Weights of a small GPT-style language model, trained from scratch on English Wikipedia: rotary positions.
Each number is 200 + 30 x the weight over the matrix's rms, rounded and kept within 0 to 999. Layers, rows and columns count from 0.

# layer 7 MLP down (transposed), 448x192, rms 0.108, rows 290-295, columns 0-191
185,229,219,201,178,184,205,284,175,156,219,178,175,218,167,158,212,230,168,181,184,192,175,196,195,223,229,218,189,206,264,178,195,197,223,212,184,211,136,198,198,229,193,189,215,194,236,245,219,154,185,226,257,169,198,224,184,190,220,200,172,141,246,185,186,218,180,210,197,213,218,232,200,218,175,165,124,205,180,166,184,220,172,182,208,181,229,179,193,219,226,203,180,186,254,237,204,207,228,207,202,244,237,239,217,160,167,192,189,178,158,171,240,219,170,248,151,199,177,178,229,204,203,208,217,179,205,222,147,198,174,213,229,229,201,211,237,171,213,222,235,210,231,206,208,224,193,215,238,188,200,170,180,220,201,226,142,207,199,142,168,196,211,157,243,190,214,176,222,194,177,197,251,183,248,216,217,189,218,175,167,208,251,193,202,216,214,240,226,198,253,186
143,277,271,165,205,172,232,169,226,196,179,200,190,163,199,254,222,204,211,189,210,166,215,230,156,197,231,199,188,156,222,208,229,195,162,191,167,220,180,220,196,266,192,151,194,160,221,211,233,253,255,233,123,215,253,224,159,210,250,202,185,182,284,156,217,236,227,180,206,257,147,214,181,205,209,139,185,172,198,174,217,200,206,190,174,188,157,195,198,188,223,219,233,243,179,240,220,208,209,261,227,162,183,212,207,220,183,189,193,174,204,169,189,217,184,229,171,182,214,182,258,269,211,152,180,192,205,242,175,202,170,128,234,194,183,235,210,172,188,182,186,188,201,215,187,173,227,223,186,156,200,207,143,212,199,199,193,185,185,204,197,196,215,178,221,179,193,171,202,224,149,210,212,223,221,233,151,197,216,132,190,216,179,182,200,208,235,211,177,200,237,241
163,182,171,218,180,158,248,121,264,254,173,217,167,219,190,161,193,207,212,197,166,168,181,217,151,202,220,224,202,191,203,201,242,210,158,238,161,248,156,204,195,198,229,218,221,230,200,226,182,170,142,183,128,223,253,159,192,248,201,177,220,140,221,180,225,198,206,191,173,221,202,189,189,172,227,177,156,159,168,209,161,163,175,246,237,205,230,202,244,179,187,179,218,178,201,170,242,230,158,181,190,208,192,184,195,185,231,157,204,236,162,170,201,206,175,193,160,246,187,207,159,171,163,217,132,188,189,237,186,212,228,209,200,205,244,196,201,218,147,179,194,231,182,198,263,231,187,159,201,206,152,145,239,231,180,216,203,192,160,191,206,227,235,207,198,174,207,217,217,242,218,196,199,175,177,202,234,205,229,258,167,202,198,202,193,181,187,176,195,217,181,161
194,217,263,208,192,156,187,196,158,206,180,220,213,186,266,197,194,225,205,179,188,175,196,180,167,194,203,191,174,163,166,189,188,211,175,201,230,226,234,220,239,191,235,174,204,188,238,237,212,207,229,191,196,194,201,209,237,219,189,204,204,197,211,164,202,202,225,192,291,187,222,213,201,191,213,215,237,161,210,193,175,210,190,181,152,234,181,174,228,141,141,187,160,152,148,174,192,133,222,216,177,191,214,153,266,235,226,178,233,235,171,209,187,171,145,155,159,192,217,203,161,245,230,173,241,220,226,235,200,177,186,177,170,176,171,190,267,187,236,186,196,201,216,215,173,189,213,232,190,161,226,189,205,242,196,152,191,180,180,207,194,176,154,223,203,211,166,226,152,149,172,147,224,134,202,205,204,167,220,222,167,167,222,144,150,157,258,212,173,219,159,209
193,218,183,193,207,218,192,260,172,249,212,197,195,188,188,149,166,148,188,218,196,185,166,115,225,209,231,210,163,213,199,213,206,200,156,122,151,173,219,174,266,236,201,221,186,204,225,155,247,161,243,215,261,181,208,238,253,213,209,212,183,257,246,189,147,197,175,194,184,180,240,151,213,289,173,198,197,206,137,229,229,186,245,234,214,222,277,250,195,189,230,198,194,209,204,206,173,189,205,183,213,173,184,274,137,209,163,208,220,224,211,217,200,191,159,221,170,193,194,232,211,182,219,237,191,241,193,195,147,207,225,177,182,181,193,201,180,157,227,165,194,167,232,227,249,171,205,211,251,163,192,193,270,216,199,204,178,210,175,174,186,181,185,212,184,196,192,208,218,197,207,212,229,204,158,241,225,217,154,166,161,214,236,163,236,179,174,185,169,153,210,229
235,201,231,248,220,194,195,293,217,235,249,212,192,224,214,201,220,218,142,185,215,174,183,188,231,213,198,232,153,178,226,233,160,209,193,192,216,166,229,152,222,212,200,196,193,180,187,186,210,191,178,179,238,225,145,184,239,213,188,214,226,236,225,205,100,180,144,193,149,208,242,186,187,168,211,229,253,162,186,224,194,201,207,208,171,224,238,190,213,141,249,237,221,218,134,207,176,227,160,148,198,189,205,136,194,215,161,235,163,215,176,225,195,170,187,224,173,205,210,164,173,183,177,238,173,230,259,239,234,175,233,158,211,246,166,232,216,209,204,150,159,228,210,204,227,180,243,176,230,201,166,155,174,177,199,200,181,172,206,184,186,129,214,199,188,174,201,195,159,276,188,201,199,255,188,188,275,209,223,250,174,165,159,211,203,244,271,202,207,207,213,155
# layer 7 MLP gate, 448x192, rms 0.117, rows 291-296, columns 0-191
202,249,185,179,215,233,199,248,221,208,216,159,238,192,180,197,205,194,227,184,157,191,182,204,240,234,244,154,235,177,257,196,171,189,186,205,185,256,249,263,217,177,232,165,250,179,203,190,217,158,204,172,192,177,204,201,231,241,266,200,186,234,167,226,202,222,166,201,201,190,241,192,174,171,184,213,201,200,219,224,220,215,201,228,231,234,200,221,180,165,182,169,175,212,209,130,246,227,143,215,193,183,250,217,212,252,195,193,182,119,166,252,178,255,205,161,182,223,264,217,233,231,194,214,181,184,221,195,188,201,167,187,186,205,215,228,181,213,197,187,202,158,156,224,135,180,216,203,206,200,186,210,179,188,181,155,204,173,178,202,218,236,179,161,210,225,244,168,254,203,174,165,188,208,188,200,199,182,134,177,251,189,181,235,240,215,229,231,195,251,229,218
215,252,153,170,197,191,185,224,183,219,203,247,160,192,185,269,199,168,245,204,214,194,185,192,184,196,196,182,201,214,189,165,226,182,181,177,199,214,175,226,211,195,189,179,154,259,174,249,239,192,192,191,157,148,205,177,235,263,165,243,215,183,172,118,222,218,163,188,198,185,206,220,225,224,227,233,147,236,204,192,193,226,194,224,196,140,154,238,208,186,218,210,233,270,226,160,210,219,175,194,207,120,250,213,226,203,169,179,186,162,181,204,190,166,224,173,153,230,209,193,196,184,160,244,248,260,272,194,177,200,223,196,198,210,200,186,233,246,259,164,195,177,186,223,257,261,229,221,207,186,254,196,228,186,168,192,199,161,193,155,204,265,193,164,190,194,204,206,184,238,191,193,197,195,175,235,212,189,207,216,201,211,203,209,215,201,172,196,202,203,222,178
247,173,177,194,226,222,209,201,156,181,167,218,173,201,207,212,210,210,221,204,249,213,208,220,159,178,213,229,179,198,204,148,169,155,159,206,227,215,222,164,202,278,149,237,206,197,196,142,191,203,184,217,198,192,205,246,245,190,196,222,204,183,171,205,177,219,230,143,162,224,215,212,227,205,187,189,233,191,226,185,183,204,223,233,272,235,171,196,179,195,151,267,150,211,165,173,251,216,176,267,233,205,211,197,161,198,214,226,180,227,197,149,207,239,238,220,195,171,183,229,215,210,156,238,201,210,228,223,179,135,165,207,219,217,222,195,220,241,171,189,225,214,181,160,181,205,181,208,176,171,187,181,218,203,156,193,218,236,195,202,204,202,247,149,192,233,132,205,209,214,209,127,150,171,200,201,193,140,238,173,178,191,178,158,188,209,184,204,197,238,203,198
208,125,171,200,215,216,194,238,239,193,210,221,232,197,238,189,171,190,193,184,235,217,184,178,160,169,201,225,178,187,206,204,199,241,221,128,230,254,213,192,164,150,172,207,205,226,167,184,218,222,241,185,182,202,170,197,199,156,220,168,209,214,156,224,216,212,190,175,157,201,231,226,259,225,179,163,174,220,214,211,177,181,295,187,116,138,163,208,218,153,193,216,235,235,258,262,202,229,245,209,202,183,177,190,246,222,179,238,135,174,229,200,232,212,176,173,142,271,199,221,197,204,220,218,185,218,166,193,162,212,176,236,193,218,206,145,237,184,205,229,212,166,226,222,209,140,219,270,160,206,208,211,142,179,206,166,229,196,170,225,235,194,246,204,236,232,273,197,207,244,174,239,166,184,213,255,160,193,211,183,178,162,221,154,233,179,213,216,213,218,193,189
162,194,241,178,192,229,192,170,206,242,155,209,231,187,206,205,220,216,188,180,256,220,187,184,195,226,235,130,197,219,139,210,171,193,172,219,200,199,221,198,228,175,197,202,238,200,215,205,245,150,239,198,201,163,167,194,149,173,268,179,219,192,231,204,196,175,174,169,252,167,213,182,246,166,172,185,213,164,171,181,264,236,185,176,197,205,192,238,222,225,145,205,158,188,192,214,200,188,146,194,213,165,156,187,212,257,215,149,220,167,136,184,242,229,188,238,217,195,201,166,190,230,163,174,169,230,196,165,140,198,222,247,282,239,186,155,219,239,248,202,188,245,209,245,186,223,219,204,192,247,187,231,173,209,198,155,182,266,194,214,195,226,170,150,202,165,256,280,217,155,189,155,179,122,222,201,223,277,163,193,132,210,163,217,248,195,212,194,208,177,241,236
245,181,230,206,165,173,168,217,168,170,261,196,243,227,221,237,241,152,243,200,251,244,241,179,196,229,290,128,134,230,204,240,254,179,202,189,206,200,211,261,224,205,204,173,233,200,206,269,166,157,180,253,195,208,189,161,185,162,180,175,232,186,218,226,230,194,183,166,189,142,186,208,206,216,221,212,154,198,162,206,221,194,192,145,173,190,172,225,259,242,213,215,160,174,211,169,207,177,187,152,170,189,189,169,220,242,268,217,205,211,201,189,195,241,248,208,210,231,225,202,188,242,230,170,203,170,148,157,181,203,179,241,244,166,225,160,247,182,174,155,139,164,166,216,183,224,188,200,209,183,171,185,183,105,208,208,190,197,138,194,215,233,183,220,180,175,249,251,200,209,175,220,161,200,223,186,148,176,138,230,141,195,185,257,221,232,209,162,219,202,187,173
# layer 7 MLP up, 448x192, rms 0.113, rows 291-295, columns 0-191
184,213,191,224,233,246,145,212,203,197,171,212,185,183,206,189,225,251,215,213,160,200,127,197,195,164,195,207,197,222,204,209,213,180,200,200,206,181,188,209,224,154,202,225,199,249,252,191,188,195,157,241,201,163,225,179,185,209,190,185,152,192,246,233,247,183,204,231,207,228,224,178,208,177,189,228,197,161,203,166,155,194,177,207,230,217,179,186,217,203,159,235,158,164,207,164,247,226,171,169,244,207,169,219,238,256,236,203,169,228,147,185,261,172,242,144,225,166,186,182,135,192,182,230,188,182,252,156,193,193,152,248,193,173,173,179,235,188,218,213,173,254,155,218,164,168,165,190,191,209,219,144,247,160,210,173,215,194,151,215,177,131,239,254,202,220,188,221,231,194,186,222,195,174,197,192,242,203,209,228,181,238,188,217,212,262,193,184,162,197,177,180
234,197,186,201,231,205,198,185,208,216,228,246,208,134,182,181,189,177,214,154,145,171,189,195,229,212,125,196,212,205,128,178,183,154,201,225,152,187,164,185,233,210,231,170,145,181,163,249,208,173,205,149,185,224,197,161,224,156,255,201,241,220,211,190,245,216,200,175,245,228,173,209,196,245,184,234,195,224,204,189,206,223,207,241,170,152,197,218,218,200,196,207,177,179,206,187,176,196,231,180,185,171,175,187,206,206,213,191,227,186,206,233,227,145,206,190,248,204,179,183,233,212,181,198,238,186,224,134,180,268,184,207,205,159,178,209,185,184,221,222,207,214,143,223,220,229,245,208,169,193,177,245,193,205,182,217,211,188,245,203,168,161,140,132,189,177,168,195,176,211,215,197,223,200,226,208,240,165,197,216,213,218,202,238,199,145,192,206,177,242,270,149
231,195,186,221,168,181,193,166,184,221,171,213,256,165,212,147,235,194,185,252,242,209,175,184,186,233,159,198,166,211,178,205,226,225,218,207,192,168,177,191,220,185,204,171,195,217,218,190,225,170,184,198,199,207,205,220,187,219,180,248,205,239,221,194,204,261,207,240,224,232,182,211,234,174,142,214,216,184,146,205,239,265,180,244,190,178,223,204,181,197,212,197,209,202,164,205,178,214,214,229,197,210,212,246,239,162,133,208,214,229,196,150,138,212,224,172,220,228,195,185,118,157,181,208,204,192,198,185,187,183,178,224,218,134,202,130,211,209,214,181,157,237,178,155,232,147,182,221,178,164,163,224,204,143,163,253,202,154,196,225,269,197,170,201,212,207,166,217,180,225,193,200,285,222,170,226,214,194,236,234,227,196,245,204,165,174,195,156,162,225,189,219
175,175,188,224,214,194,203,230,135,254,223,179,221,187,224,203,202,206,246,249,192,187,279,190,219,216,210,194,239,274,230,153,205,162,212,213,191,167,160,197,192,201,241,203,207,197,190,186,138,182,223,235,211,193,181,201,206,204,185,230,221,231,175,206,184,180,211,193,233,222,210,181,196,192,223,218,212,169,143,255,171,178,236,175,191,204,166,227,203,216,192,209,186,136,192,179,208,162,151,197,218,140,199,188,181,205,209,272,145,185,155,173,146,209,246,222,214,246,216,182,119,156,214,151,214,209,209,209,209,230,177,206,155,167,198,214,207,217,179,163,211,177,215,194,175,154,187,149,179,200,206,216,218,228,209,186,166,217,122,207,232,197,148,224,139,214,249,230,191,202,218,174,187,198,243,162,223,229,233,221,206,238,127,186,185,156,213,212,195,192,216,182
241,157,176,221,204,198,237,181,240,223,205,190,169,232,214,153,210,194,155,230,186,283,184,212,212,200,189,297,226,213,183,173,277,190,196,178,190,209,213,154,253,186,217,140,193,149,127,210,223,261,170,261,198,181,188,195,256,190,204,207,185,156,173,213,230,226,238,213,225,246,189,183,223,195,231,171,210,175,178,243,192,212,208,189,187,229,182,208,214,187,170,131,230,190,171,230,160,172,193,154,165,243,196,232,205,246,191,162,265,197,182,227,159,209,203,212,159,203,206,276,208,137,267,212,227,208,260,219,194,218,207,230,200,203,183,216,203,195,206,196,182,234,166,166,203,199,187,224,140,211,202,193,186,245,247,228,178,136,216,236,171,202,209,261,231,204,186,167,162,199,215,184,196,217,221,154,196,201,218,235,198,223,189,251,175,168,188,232,157,191,155,206